{"n_layer": 9, "d_model": 448, "n_head": 7, "n_kv_head": 7, "head_dim": 64, "d_mlp": 1792, "vocab_size": 26714, "activation": "silu", "norm": "layernorm", "norm_place": "pre", "norm_eps": 1e-06, "positions": "learned", "qk_norm": true, "attn_scale": 0.125, "bias": "all", "tie_embeddings": false, "parallel_block": true, "init": "normal", "init_std_qkv": 0.0234, "init_std_o": 0.0291, "init_std_up": 0.0335, "init_std_down": 0.0335, "optimizer": "soap_variant", "lr": 0.0164, "weight_decay": 0.0, "lr_head": 0.0101, "grad_clip": 2.0, "warmup_steps": 146, "schedule": "wsd", "decay_fraction": 1.0, "decay_shape": "linear", "final_lr_fraction": 0.0, "batch_tokens": 262144, "seq_len": 2048, "doc_mask": true, "train_tokens": 1037000000, "steps": 3956, "dataset": "wikipedia_en"}
Each number is 200 + 40 x the weight over its row's rms, rounded and kept within 0 to 999. Layers, rows and columns count from 0. The size before them is the row's rms in percent of the matrix's.

# up: layer 5 MLP up, 1792x448, rms 0.0335, rows 444-503, columns 56-111
# down: layer 5 MLP down (transposed), 1792x448, rms 0.0335, rows 444-503, columns 56-111
up444,131,208,206,212,224,250,222,215,237,190,157,169,210,193,170,148,205,209,207,251,240,163,208,216,242,154,196,199,211,229,208,234,146,185,208,279,198,146,129,175,179,285,203,272,219,186,225,159,225,112,112,201,150,222,215,230,219
down444,135,129,166,255,149,186,253,220,277,193,117,208,189,123,192,209,268,201,206,281,234,195,160,231,168,116,217,235,194,235,254,246,163,192,138,142,225,246,213,172,180,162,229,183,186,246,202,106,194,227,220,255,234,120,199,216,234
up445,097,175,193,146,226,245,177,240,242,254,268,160,203,125,228,230,204,210,175,166,165,261,141,245,232,203,190,193,209,210,207,283,171,208,184,166,148,164,142,174,246,207,247,141,169,214,218,188,193,199,182,174,268,209,238,186,203
down445,096,123,231,232,194,153,225,165,135,158,180,218,214,236,164,166,145,254,140,225,246,196,311,169,209,234,225,145,163,195,136,86,216,164,152,202,221,254,261,227,224,175,150,207,218,192,188,272,181,207,166,172,205,157,212,200,220
up446,091,152,260,256,247,203,201,212,229,240,234,227,266,158,183,233,123,247,199,100,135,145,228,199,160,189,202,247,217,219,134,135,190,276,129,210,228,250,195,251,184,274,220,182,120,227,228,158,200,268,154,167,236,208,186,143,187
down446,098,246,181,166,176,115,179,163,111,170,191,183,136,170,237,207,215,204,179,307,225,160,188,195,294,256,192,181,150,204,253,181,232,125,229,192,220,176,203,170,226,158,213,161,231,153,194,218,163,138,200,165,149,174,181,235,204
up447,102,266,199,282,201,184,209,178,190,230,156,191,203,227,201,192,215,202,223,183,194,199,231,205,224,209,154,203,204,175,218,209,182,190,149,178,243,146,178,174,201,130,257,183,174,193,200,217,188,218,208,253,198,187,190,200,164
down447,099,146,206,123,225,183,242,178,202,199,236,181,187,140,233,218,193,207,192,230,104,188,162,216,203,180,211,209,177,170,180,201,193,205,229,228,164,241,198,196,177,228,194,283,230,194,203,163,194,192,199,114,229,250,179,195,184
up448,107,248,194,246,220,162,292,190,237,161,226,265,207,164,215,219,136,236,222,222,244,191,137,174,227,157,146,222,214,244,302,226,177,220,140,168,232,175,222,159,163,182,182,237,139,238,201,154,217,192,210,173,179,214,205,182,244
down448,107,175,200,145,261,204,207,257,174,196,187,166,167,220,173,168,197,173,192,118,249,230,248,237,231,221,249,231,154,269,179,115,205,181,283,222,137,187,196,270,223,192,225,176,223,102,145,159,173,158,160,246,254,243,196,227,239
up449,094,201,198,176,158,153,267,243,258,183,226,164,224,156,180,201,210,204,280,191,180,272,251,170,180,150,249,172,216,144,193,261,184,241,170,278,175,81,149,170,174,163,227,174,176,110,120,125,153,277,111,243,184,230,197,241,206
down449,093,236,241,216,235,253,207,198,177,203,205,233,161,264,224,162,202,202,135,189,236,155,93,180,175,219,162,208,192,181,210,161,192,177,206,177,267,290,203,243,290,199,188,183,264,233,273,190,236,163,238,97,206,123,187,174,241
up450,095,187,196,173,217,265,184,164,125,163,202,117,119,194,229,196,150,233,167,177,111,176,238,242,185,183,202,194,233,228,217,248,188,202,204,185,186,173,167,228,203,158,194,189,234,163,216,195,235,219,233,237,214,142,164,203,268
down450,100,202,259,186,146,141,215,246,179,247,165,188,226,165,139,164,208,182,208,250,308,184,189,184,236,147,229,188,192,194,218,211,200,207,165,202,182,198,317,181,214,222,224,271,161,233,169,162,271,237,153,178,211,203,258,265,118
up451,098,221,159,235,208,178,173,157,198,210,167,277,208,229,193,256,255,160,186,273,175,162,207,190,229,174,219,222,235,232,173,145,198,218,195,152,182,253,211,170,228,182,163,180,147,195,165,237,253,185,122,154,280,245,270,269,275
down451,103,203,184,244,174,287,251,187,177,191,218,161,193,205,213,153,155,229,193,145,223,186,88,271,163,210,183,192,164,164,199,227,242,209,152,214,224,160,246,136,172,222,210,222,215,250,196,202,170,164,200,236,181,123,181,152,172
up452,103,212,264,242,218,259,267,234,199,187,215,247,175,168,150,191,228,219,217,251,170,254,256,196,158,199,144,290,167,234,185,202,158,201,171,162,137,182,162,209,194,211,227,155,233,215,275,223,186,212,192,114,240,211,204,137,223
down452,104,173,210,157,171,171,185,208,197,127,180,147,248,155,184,235,204,183,185,241,190,189,266,243,237,165,224,155,230,165,200,188,200,179,185,263,266,196,274,291,197,196,220,213,205,232,227,176,249,189,69,229,189,135,197,270,197
up453,101,217,218,207,251,157,202,146,197,140,262,136,203,173,162,261,141,156,145,209,270,195,159,168,238,169,323,194,225,238,217,206,212,129,163,195,225,186,178,209,163,238,261,196,140,206,245,205,152,196,199,177,205,196,197,135,246
down453,098,183,141,214,158,225,203,245,210,243,121,303,159,199,212,199,200,225,185,172,141,186,232,205,191,206,165,173,250,173,204,245,244,254,183,171,207,221,211,182,229,244,125,171,264,227,186,204,215,196,307,227,224,190,157,282,143
up454,096,206,188,246,251,215,206,249,188,222,204,140,230,168,215,206,152,244,219,206,222,219,188,228,230,138,262,241,260,189,107,177,206,196,220,199,151,190,219,254,211,233,223,246,188,176,189,320,175,218,213,231,203,171,214,216,231
down454,088,196,209,246,165,161,235,93,266,179,180,293,180,215,190,207,229,153,142,194,169,197,210,182,181,221,124,106,146,226,228,234,191,218,233,185,207,182,204,150,235,242,173,136,174,246,163,148,252,187,166,204,198,184,167,225,142
up455,100,172,160,227,260,284,176,175,173,203,138,198,185,246,269,236,149,206,198,253,173,223,221,264,186,192,182,272,232,100,200,264,205,244,221,182,145,267,229,217,211,233,223,185,249,150,197,158,207,217,296,246,255,197,192,178,178
down455,088,228,215,159,131,119,204,230,224,209,267,224,194,155,173,178,299,242,178,235,248,178,211,147,167,214,220,164,244,258,215,146,193,193,181,217,244,133,241,204,155,174,222,177,173,203,178,215,229,162,124,193,124,159,182,241,203
up456,094,149,234,201,121,167,180,248,153,226,201,209,236,175,232,208,214,181,213,176,166,179,161,197,242,245,158,243,181,210,215,209,217,177,248,211,152,233,214,176,261,224,142,176,148,266,207,320,221,146,235,201,247,229,229,196,186
down456,096,254,213,270,217,255,221,139,247,235,127,221,125,287,193,205,216,244,228,220,172,235,172,138,218,242,231,149,213,232,205,193,185,156,174,227,241,229,277,220,165,141,287,231,223,144,227,109,214,178,165,187,185,203,119,144,192
up457,101,162,242,295,273,145,233,156,177,171,219,189,262,196,184,234,120,248,182,167,207,259,125,198,180,140,187,174,264,208,227,197,195,225,197,147,228,216,195,168,219,202,279,184,210,267,249,197,210,197,257,246,214,251,239,215,216
down457,096,236,262,143,177,226,140,189,266,234,197,240,134,251,204,111,223,154,203,227,250,164,278,201,150,235,243,183,155,235,209,240,218,210,181,292,171,205,179,268,230,216,172,198,240,157,160,166,128,210,154,168,149,180,184,177,208
up458,056,193,229,174,194,209,233,174,231,110,254,222,129,231,191,258,202,247,189,175,178,180,230,180,221,252,210,153,194,244,211,182,237,194,222,122,237,174,214,252,172,222,214,123,206,255,248,233,252,270,196,106,202,149,116,237,259
down458,051,169,152,198,185,180,224,213,157,277,173,180,225,115,223,134,180,125,199,237,197,207,210,197,186,152,190,213,230,200,154,240,209,204,183,244,235,255,174,207,168,214,129,262,220,203,175,125,194,118,174,251,214,189,235,165,183
up459,093,154,174,219,200,214,139,262,179,251,214,154,187,209,125,220,206,170,215,238,244,162,232,249,184,274,266,149,217,148,206,219,244,190,170,179,72,161,192,135,135,141,238,188,150,208,161,216,246,206,171,166,154,159,163,169,198
down459,095,229,188,204,206,171,212,121,227,155,197,218,278,190,231,155,249,163,207,109,174,254,125,142,259,179,155,230,197,219,203,238,179,153,210,246,295,206,176,230,268,219,200,167,237,165,194,221,149,199,212,208,229,198,185,222,247
up460,106,145,207,196,189,258,203,187,193,232,236,220,192,223,172,230,207,238,158,275,208,130,201,248,169,150,156,193,154,197,191,175,293,177,180,235,220,167,158,217,241,298,202,212,184,176,208,213,262,220,194,127,214,171,178,198,183
down460,095,192,162,190,268,189,197,193,235,121,181,145,215,177,240,144,120,186,162,156,159,286,205,211,229,153,179,170,264,155,236,258,152,221,210,151,155,196,250,155,189,84,185,183,192,256,150,228,117,170,170,264,241,232,182,152,205
up461,102,216,211,174,164,277,217,86,215,218,202,288,171,215,222,189,217,211,228,167,196,212,187,260,131,223,242,191,181,226,231,207,244,243,171,171,149,237,185,191,171,189,225,282,229,196,253,272,196,145,222,119,206,235,163,259,215
down461,101,225,204,220,253,150,128,216,188,210,238,151,204,244,130,140,201,172,196,235,255,252,257,152,282,204,184,170,157,224,227,209,159,241,177,247,199,232,202,139,178,154,202,122,221,165,255,198,169,196,203,239,228,186,203,226,224
up462,101,196,242,228,179,293,197,160,223,159,194,171,250,219,161,181,209,131,165,217,176,225,121,181,96,235,219,201,212,166,209,191,173,175,201,209,158,283,172,207,227,190,183,167,132,173,210,168,146,253,202,219,214,226,145,167,208
down462,105,132,180,197,252,165,259,243,233,224,148,196,141,210,203,156,193,265,239,149,153,211,247,118,245,213,200,183,149,239,248,241,206,220,194,175,229,121,234,205,174,162,217,154,241,194,178,210,230,181,150,200,241,156,298,215,196
up463,101,191,235,219,238,203,243,189,215,261,210,246,209,207,182,176,192,165,201,206,187,225,251,171,162,238,239,195,159,214,194,244,267,232,191,233,143,179,140,283,207,182,192,202,188,212,190,213,245,186,258,191,198,204,212,280,205
down463,110,212,208,214,248,264,166,261,260,192,254,152,121,246,225,136,172,294,249,272,211,183,151,273,242,190,236,236,235,232,197,160,160,182,166,213,212,181,256,159,189,162,273,199,172,201,210,190,207,155,203,243,174,254,249,123,165
up464,096,194,184,177,242,248,179,150,148,152,182,226,225,151,253,144,243,216,135,205,195,209,126,214,245,217,204,147,223,198,249,144,217,208,219,224,199,256,190,198,202,176,279,213,185,204,219,234,194,195,228,137,176,188,193,189,191
down464,097,236,158,232,144,172,199,253,307,302,252,175,209,237,219,292,188,224,246,181,204,178,246,145,203,182,215,161,159,212,236,289,172,140,143,123,163,173,177,187,271,150,104,168,149,227,176,172,236,181,243,250,217,231,184,165,185
up465,098,183,184,191,203,203,142,169,178,167,200,225,236,168,222,182,163,253,216,239,228,274,170,254,220,161,227,194,218,332,248,137,191,232,230,205,207,211,199,205,214,194,193,224,178,212,278,137,185,209,321,227,221,235,224,249,247
down465,096,254,205,149,140,183,272,268,240,262,163,201,112,228,171,240,184,148,209,141,160,196,304,154,160,245,168,172,230,109,131,230,148,266,171,236,147,228,257,209,248,222,186,157,196,156,152,275,228,228,127,210,187,168,191,120,177
up466,087,204,208,229,180,226,230,252,203,200,143,187,252,249,200,182,213,175,226,220,266,214,248,265,182,200,183,169,214,205,166,258,291,212,277,92,233,258,198,155,139,232,214,205,208,128,198,181,237,222,212,181,103,232,168,176,259
down466,080,236,222,204,175,193,160,170,220,220,246,219,188,154,149,227,124,236,223,160,172,140,211,209,182,180,256,224,212,176,202,198,128,193,170,282,205,158,201,217,271,137,210,149,159,260,198,221,177,180,260,198,227,208,211,192,127
up467,073,191,202,228,222,173,218,260,162,154,212,197,202,165,248,207,261,241,258,209,274,174,211,202,237,224,201,317,226,187,148,258,240,205,200,150,231,251,192,212,240,183,118,175,217,208,185,242,276,292,182,218,206,254,176,143,171
down467,064,179,210,192,247,218,197,129,294,239,184,139,262,257,164,145,181,209,155,225,191,195,216,196,168,189,179,86,149,225,225,211,128,184,216,223,183,170,191,168,160,246,234,226,183,206,208,192,159,189,221,203,139,120,199,262,246
up468,106,216,208,217,214,156,238,232,219,245,215,203,187,148,186,213,269,201,219,162,181,134,179,208,176,157,175,134,272,238,203,207,245,188,184,242,205,188,227,233,179,218,144,227,222,232,227,186,244,187,154,162,234,185,130,195,206
down468,118,205,219,184,181,207,180,192,242,202,162,138,188,219,185,225,182,243,172,180,176,270,143,211,224,152,160,258,184,182,223,285,258,293,207,180,223,193,197,181,208,202,238,203,145,177,140,177,203,227,139,193,258,164,224,135,155
up469,096,170,238,211,252,181,192,161,328,127,226,179,178,214,120,181,139,202,207,182,229,259,152,171,200,148,219,242,178,177,151,172,189,279,207,157,240,179,179,232,218,170,180,163,185,186,247,215,200,131,171,190,188,165,205,198,137
down469,103,248,155,173,163,213,214,256,147,221,185,248,143,147,251,142,182,122,186,220,205,179,234,214,195,226,137,178,222,157,196,209,223,222,174,189,150,247,244,179,233,195,149,218,248,237,140,168,142,277,227,196,212,197,256,244,227
up470,103,227,134,157,157,150,137,206,232,119,168,260,182,166,180,194,195,176,210,155,169,285,135,232,266,228,231,231,168,202,239,230,178,248,164,181,280,160,217,221,215,234,195,178,137,148,189,182,151,252,195,171,164,175,224,202,150
down470,109,181,243,261,195,255,196,215,248,172,178,212,209,154,230,182,171,215,227,235,237,149,182,154,152,157,206,197,261,190,190,243,202,237,153,154,255,214,161,64,204,161,154,160,272,261,230,191,244,192,215,218,250,254,191,147,177
up471,107,170,203,196,160,143,232,217,276,129,148,180,179,259,210,156,236,245,247,231,213,200,212,186,209,231,222,201,254,175,253,217,121,203,189,189,308,260,144,206,192,184,178,217,254,210,158,145,223,211,187,193,149,154,233,169,233
down471,109,205,134,255,197,193,214,182,126,169,233,220,167,170,197,228,166,93,143,188,216,178,179,226,251,146,220,205,266,181,267,176,327,208,252,221,177,140,239,168,271,214,233,149,190,190,222,238,211,209,266,166,270,230,220,195,201
up472,106,195,192,210,207,146,282,155,240,261,128,184,235,169,226,235,192,217,260,182,275,250,216,196,221,140,166,209,238,198,153,198,167,248,163,282,189,220,166,260,198,252,164,178,110,123,151,159,137,210,211,108,269,314,199,116,226
down472,106,221,181,216,203,183,156,178,160,182,240,236,172,216,142,169,186,200,230,176,190,104,189,236,176,178,239,232,189,129,252,240,249,174,161,148,185,155,319,107,160,118,120,206,217,268,186,179,228,191,220,238,251,197,206,225,198
up473,100,201,169,209,134,122,191,177,162,243,192,191,287,220,180,200,230,149,200,103,190,232,239,163,243,192,140,167,222,163,147,187,243,310,282,174,196,200,205,156,206,186,213,190,170,223,196,228,204,184,298,189,262,212,181,227,177
down473,104,201,201,239,133,268,210,165,279,183,167,199,236,172,212,96,236,150,190,240,285,176,239,274,197,181,235,222,208,228,262,165,158,129,187,124,153,203,235,153,199,216,224,176,153,193,188,204,241,106,134,248,244,140,205,202,154
up474,113,251,194,228,210,231,275,130,195,208,176,161,251,250,160,142,236,181,241,228,199,234,149,247,227,237,160,249,177,213,194,261,150,253,163,206,173,226,242,201,201,220,185,148,231,227,176,252,193,242,200,185,210,231,218,288,236
down474,121,197,136,186,159,241,202,163,115,159,179,135,181,137,215,230,169,215,236,117,194,244,164,197,220,238,160,164,178,201,230,180,249,161,193,201,167,209,174,306,199,160,279,229,261,235,300,247,120,221,224,209,194,170,167,208,236
up475,115,208,182,219,224,176,206,226,205,263,258,255,248,222,169,187,257,128,169,163,151,237,242,217,222,143,214,223,253,205,163,256,189,232,124,222,218,193,191,179,252,232,276,193,271,272,235,254,184,197,159,245,167,193,187,232,201
down475,117,171,176,230,222,192,193,190,217,222,184,269,198,275,276,156,174,154,208,158,198,195,247,197,193,257,209,244,266,167,222,172,212,194,216,185,150,256,121,192,171,163,154,178,170,173,193,223,198,163,205,136,135,180,183,223,255
up476,102,285,245,202,181,144,324,228,217,173,260,262,209,214,145,243,229,171,296,329,200,248,199,206,281,209,211,235,240,184,260,149,145,176,212,218,201,166,205,198,247,213,186,203,179,211,195,156,235,232,194,268,227,195,232,173,236
down476,099,145,144,166,194,208,168,200,165,224,153,219,189,176,253,147,195,230,107,118,238,125,198,163,121,193,220,228,209,130,160,308,214,232,139,146,238,176,223,141,242,211,195,177,210,158,221,236,170,150,184,179,193,252,165,238,196
up477,097,201,192,284,222,221,198,174,177,207,187,154,290,160,147,152,255,123,282,202,191,194,250,173,197,197,220,192,249,292,189,244,177,268,217,146,174,197,193,238,231,105,259,204,156,241,235,174,253,110,224,244,197,219,197,232,235
down477,098,223,255,187,180,194,187,218,171,259,168,248,166,246,182,229,189,275,111,206,241,189,190,299,200,168,190,177,124,111,231,167,216,183,178,267,143,190,267,80,186,234,177,229,186,178,141,249,220,269,148,149,166,184,215,228,222
up478,100,222,195,192,229,168,215,201,159,165,161,277,151,201,251,203,301,249,197,118,206,200,300,233,257,173,149,203,225,224,157,290,216,211,191,168,240,202,140,178,99,193,163,200,206,248,256,228,214,215,213,174,178,95,241,212,173
down478,095,174,209,205,209,261,205,219,224,202,173,210,200,225,161,201,142,216,175,274,188,215,130,187,232,269,202,207,182,232,234,139,156,167,177,199,180,203,248,152,297,209,261,195,229,202,180,145,210,229,192,253,219,247,194,142,225
up479,095,203,165,231,238,171,124,268,257,230,160,131,163,257,168,214,162,202,184,162,208,161,256,229,195,196,139,227,134,138,235,177,228,180,122,241,116,132,289,236,212,189,276,168,206,209,187,129,128,190,194,199,227,160,184,268,238
down479,093,233,185,147,164,168,256,119,197,183,251,206,237,182,221,225,269,249,269,242,238,226,130,151,221,162,267,154,247,246,148,268,207,253,189,189,233,248,147,92,215,193,166,233,195,162,239,194,293,218,248,171,217,270,238,139,117
up480,144,188,231,186,189,209,179,240,191,135,253,178,208,179,122,185,196,251,233,214,197,182,235,173,185,129,187,227,214,258,251,190,210,161,152,169,154,195,281,164,184,157,215,186,243,219,209,246,176,179,161,180,223,129,217,218,239
down480,113,145,270,104,179,157,217,161,225,164,252,211,177,235,201,220,211,186,251,226,185,192,187,169,181,201,217,239,167,206,211,187,230,155,210,251,164,239,250,234,207,206,205,201,244,225,208,231,199,166,208,205,183,252,289,211,255
up481,105,218,249,193,217,127,225,249,256,190,181,177,135,175,151,245,222,139,196,135,145,144,158,178,245,149,241,224,190,213,198,192,207,179,276,182,183,239,164,211,190,196,251,267,195,251,143,144,230,197,204,222,190,280,249,230,244
down481,107,162,198,161,154,219,212,155,215,223,165,221,187,230,179,225,158,145,157,316,173,222,222,189,166,128,179,193,192,202,179,202,199,194,138,146,220,174,143,163,147,210,97,116,216,185,201,226,191,204,246,236,192,187,158,204,137
up482,061,210,229,218,160,206,203,207,195,147,169,204,162,259,179,202,239,267,192,192,177,145,185,175,205,278,208,194,205,152,210,156,197,241,259,229,270,203,223,259,137,193,211,121,187,236,173,138,247,256,241,155,210,164,113,169,291
down482,061,190,145,191,207,150,207,177,176,293,149,199,199,148,204,190,156,118,227,220,198,248,259,190,206,144,154,199,216,210,145,204,202,135,142,180,180,236,207,198,186,225,129,233,253,254,188,197,186,132,165,267,190,229,213,186,128
up483,107,111,222,201,202,175,187,195,247,253,151,234,151,216,188,186,153,222,236,247,160,227,189,181,226,196,244,175,199,199,189,202,175,172,192,185,207,256,206,185,214,233,191,253,244,177,158,224,158,170,196,186,253,221,211,147,199
down483,103,202,236,178,265,218,209,186,193,203,159,234,252,172,175,158,251,165,213,195,230,195,203,235,222,183,121,214,207,196,217,245,246,188,261,242,164,239,184,211,223,214,157,140,205,248,226,256,279,202,211,204,186,131,255,256,250
up484,097,182,220,135,164,201,179,248,198,211,226,263,192,236,162,153,214,188,227,189,231,215,222,192,221,199,259,181,221,134,210,158,210,239,220,218,173,230,218,186,201,217,144,201,172,207,181,293,215,159,206,154,209,179,201,231,252
down484,093,225,233,220,197,184,194,214,195,138,242,180,194,133,230,170,143,162,167,241,154,166,194,202,198,237,200,224,194,267,227,235,199,186,188,224,247,161,137,198,163,200,244,134,243,211,264,176,151,203,222,233,234,225,188,158,194
up485,103,197,215,218,180,184,163,212,213,163,177,206,177,123,160,140,186,249,192,228,243,192,202,198,153,194,198,164,162,173,161,156,217,253,267,204,148,185,201,167,170,264,177,186,176,208,217,260,214,106,129,173,200,235,192,241,148
down485,102,196,179,251,154,234,153,155,230,199,217,210,205,206,176,219,164,186,179,201,194,247,238,202,189,182,233,220,241,241,209,195,220,167,186,165,247,169,167,217,254,176,209,199,191,249,159,198,181,254,217,131,194,160,257,147,254
up486,102,221,278,293,143,170,152,172,158,237,258,159,129,156,156,236,195,130,211,147,268,135,172,226,269,235,193,170,187,222,220,247,261,184,286,198,124,263,214,215,220,141,202,205,165,215,225,136,188,184,217,220,195,168,230,224,222
down486,100,208,192,217,198,243,255,188,242,191,245,202,261,309,208,143,222,294,156,193,128,211,197,129,183,180,283,255,223,174,224,158,182,232,205,201,227,241,146,223,178,241,193,196,218,172,165,179,209,143,177,214,193,209,181,186,223
up487,108,243,231,229,186,146,204,157,171,245,230,154,123,175,179,277,197,227,253,211,185,137,212,236,191,230,225,207,174,201,195,205,170,204,243,268,213,203,259,226,164,180,208,234,218,258,207,203,237,237,166,170,203,188,284,187,166
down487,112,134,184,100,162,184,215,224,153,249,206,225,181,191,211,278,229,188,170,179,230,184,185,157,221,210,205,158,262,192,310,172,189,228,182,183,288,213,189,225,202,177,213,221,253,192,206,180,208,198,242,117,156,132,165,217,122
up488,099,215,152,204,184,214,167,227,242,142,238,290,198,219,221,172,191,234,146,189,174,226,252,269,226,169,199,189,161,204,202,207,203,195,238,234,116,201,188,205,198,159,195,254,193,153,216,211,141,194,217,171,187,154,150,169,168
down488,100,189,238,223,224,160,209,190,195,226,186,130,203,202,177,222,186,200,222,146,202,147,170,171,201,166,208,163,213,218,187,242,188,218,189,202,204,185,201,212,183,142,233,220,209,199,128,203,221,239,143,214,293,230,204,270,182
up489,102,213,155,232,203,173,180,200,193,210,173,192,264,181,172,159,98,222,186,246,203,152,198,146,224,154,214,233,223,238,242,261,239,210,150,181,167,253,175,178,170,175,248,138,229,167,183,201,181,248,122,185,179,249,254,167,229
down489,104,225,179,120,189,180,210,209,263,223,247,207,197,237,197,202,192,230,196,196,232,189,191,227,145,239,175,149,230,197,227,111,187,207,195,226,203,225,109,231,265,239,224,211,141,223,165,154,210,164,177,230,279,225,170,234,167
up490,097,236,159,194,170,228,226,247,160,216,138,145,203,162,240,194,210,185,213,242,157,177,251,215,173,234,111,187,121,159,84,212,194,172,188,223,306,164,241,193,212,143,201,171,228,195,183,218,196,169,199,118,230,209,258,147,161
down490,099,161,218,218,233,246,276,199,185,122,180,211,219,231,175,213,212,212,84,195,155,234,155,152,164,162,182,155,254,171,310,208,141,175,191,191,176,187,235,234,168,237,207,263,125,172,158,218,235,234,215,255,213,208,194,174,247
up491,113,192,192,184,150,221,196,262,210,240,185,209,258,217,214,162,165,177,230,259,201,118,231,244,203,203,174,207,183,153,202,259,223,251,159,198,244,160,216,163,160,267,213,200,179,277,224,221,187,202,209,113,239,288,241,179,158
down491,111,240,212,203,181,234,256,202,257,287,256,217,147,154,227,248,263,253,157,184,228,327,224,200,139,233,173,180,185,184,201,105,159,231,228,137,181,260,168,232,248,137,143,163,231,167,154,124,192,176,238,238,203,247,161,205,218
up492,099,214,158,205,194,298,131,169,160,184,231,171,223,181,170,181,169,128,199,206,261,205,218,244,160,214,217,171,216,119,299,215,237,207,262,163,267,184,188,223,163,240,210,114,206,170,159,250,256,169,248,226,191,204,220,209,257
down492,098,141,217,194,248,198,224,210,161,182,206,211,222,227,182,180,233,261,230,171,137,212,190,121,184,226,208,203,202,253,159,164,215,172,104,217,180,174,216,194,167,222,169,266,229,218,244,201,118,226,162,212,220,201,251,151,150
up493,097,183,174,214,124,233,205,186,119,179,155,232,263,231,168,236,284,209,242,202,235,227,230,177,204,155,262,172,177,194,227,213,189,236,228,244,182,197,131,139,188,147,217,190,185,151,216,239,245,205,211,211,230,222,165,159,204
down493,099,201,194,178,234,188,198,220,204,192,181,234,200,136,277,154,246,222,199,220,244,161,228,220,216,207,142,214,202,155,129,125,223,125,198,211,185,238,250,266,251,214,276,222,208,222,244,227,141,172,249,193,176,198,249,183,225
up494,106,276,128,143,200,171,173,143,159,193,148,224,219,234,192,159,209,269,245,274,139,160,190,150,252,239,196,168,128,203,206,213,246,224,153,273,260,176,232,170,202,164,240,182,182,249,240,270,241,185,163,246,162,178,237,217,177
down494,098,144,211,221,200,173,163,284,145,157,177,180,218,148,211,250,246,155,161,172,257,196,187,260,150,124,257,287,271,224,222,173,160,161,221,82,73,226,186,149,237,210,147,184,241,182,136,195,211,179,187,143,212,229,245,165,163
up495,111,206,185,281,222,221,243,181,123,212,201,196,178,204,193,214,149,243,225,255,167,202,214,220,235,306,242,157,177,221,211,221,221,189,216,258,183,157,204,185,213,218,200,233,231,208,234,161,189,210,192,193,198,221,225,147,206
down495,115,131,151,135,176,192,195,148,173,108,125,166,164,157,254,184,165,166,188,242,186,291,237,163,192,111,128,249,221,212,286,294,192,158,208,204,184,169,230,186,180,335,218,134,140,174,167,296,218,200,163,230,159,156,190,199,265
up496,105,163,144,195,133,173,166,166,253,176,197,167,121,204,252,205,213,230,254,187,264,207,177,233,192,241,163,188,251,158,244,228,176,218,199,241,160,226,262,206,216,216,163,197,228,229,141,130,225,215,231,211,247,221,227,180,242
down496,106,217,173,251,212,194,210,206,128,242,180,193,210,228,150,260,215,213,137,161,100,232,281,174,180,220,190,153,202,221,190,207,229,203,245,223,267,123,194,210,213,201,206,235,279,216,186,231,188,174,190,223,158,178,182,161,222
up497,099,160,210,294,147,145,197,252,183,218,211,153,167,202,261,195,158,178,254,162,145,172,233,265,195,194,218,80,244,171,150,248,240,137,182,128,248,184,217,219,160,203,222,172,126,248,201,131,198,213,177,230,171,173,196,325,121
down497,101,204,205,124,282,274,238,172,215,206,152,260,211,172,134,206,233,180,194,159,186,231,154,172,253,226,148,286,192,251,203,200,173,246,233,169,222,174,210,197,197,236,226,123,231,192,171,237,135,174,222,173,322,214,174,145,220
up498,096,163,171,149,203,159,166,170,198,190,256,111,130,174,196,214,129,197,179,182,224,232,260,194,191,211,181,182,175,245,191,193,298,276,204,153,133,238,227,267,186,162,221,160,139,187,139,96,121,225,235,302,230,179,178,207,229
down498,095,255,233,237,181,201,241,207,218,196,196,303,223,214,256,223,200,192,282,170,261,209,128,150,163,219,224,182,230,140,196,182,163,225,202,218,312,164,138,178,228,201,104,296,214,147,253,212,231,226,190,187,187,202,172,204,186
up499,091,234,190,214,243,190,261,153,176,152,173,178,287,242,165,173,193,201,186,169,297,204,217,196,244,137,221,194,258,198,193,234,194,246,182,202,282,132,215,278,160,221,199,167,192,231,158,204,178,208,199,198,205,223,118,258,183
down499,088,194,180,240,163,226,255,193,209,191,205,210,183,193,239,185,224,147,187,221,117,225,154,175,221,245,167,210,226,183,228,183,213,184,205,202,130,293,154,166,178,161,225,246,185,145,249,241,187,207,141,214,225,161,295,153,202
up500,100,195,180,174,183,192,231,244,229,199,193,243,217,191,239,236,185,241,252,209,176,154,203,199,209,130,219,214,285,239,215,186,258,233,236,209,205,233,234,185,213,192,180,246,296,132,145,177,221,177,219,233,204,205,169,240,227
down500,098,104,178,252,244,182,134,159,141,190,201,170,171,217,186,131,224,210,121,163,168,231,201,226,139,296,201,198,82,196,244,173,181,165,237,219,186,159,129,170,217,250,171,215,178,196,221,203,197,206,221,211,193,174,279,175,213
up501,098,289,81,187,200,223,251,117,212,179,268,194,176,159,215,202,209,231,232,176,136,235,149,114,212,156,151,207,226,316,114,176,218,200,214,168,243,224,145,280,237,137,197,167,351,226,175,168,212,171,212,281,199,173,206,252,232
down501,100,88,246,179,188,175,145,260,225,242,186,200,170,260,139,111,164,170,148,186,242,181,271,154,171,228,248,229,170,166,260,235,96,219,185,252,158,278,153,150,178,223,225,230,121,161,182,238,193,194,185,183,91,245,155,190,150
up502,096,161,154,189,217,181,183,171,212,163,236,243,253,251,142,191,237,228,226,170,181,238,208,225,274,192,159,128,179,194,229,285,223,234,231,232,199,224,225,225,225,249,226,280,244,223,173,179,164,178,203,139,227,200,194,191,171
down502,090,193,222,242,204,239,167,204,187,206,155,184,143,168,259,183,243,154,172,208,256,133,241,177,221,208,175,280,227,219,152,129,165,169,166,153,242,205,190,202,171,182,181,85,143,145,171,228,226,207,166,263,159,287,238,163,212
up503,101,140,222,195,244,116,210,266,153,179,170,124,250,180,174,221,192,145,152,200,117,186,236,185,208,201,238,183,192,218,217,171,187,242,184,130,173,209,184,201,219,213,147,183,252,229,164,163,227,270,175,161,226,226,217,183,191
down503,098,172,189,112,188,260,220,159,200,244,191,222,160,192,223,226,168,219,224,221,260,175,137,167,219,208,222,201,245,204,178,235,158,230,249,179,269,172,254,171,201,186,232,230,222,240,188,190,166,181,161,223,122,221,186,206,249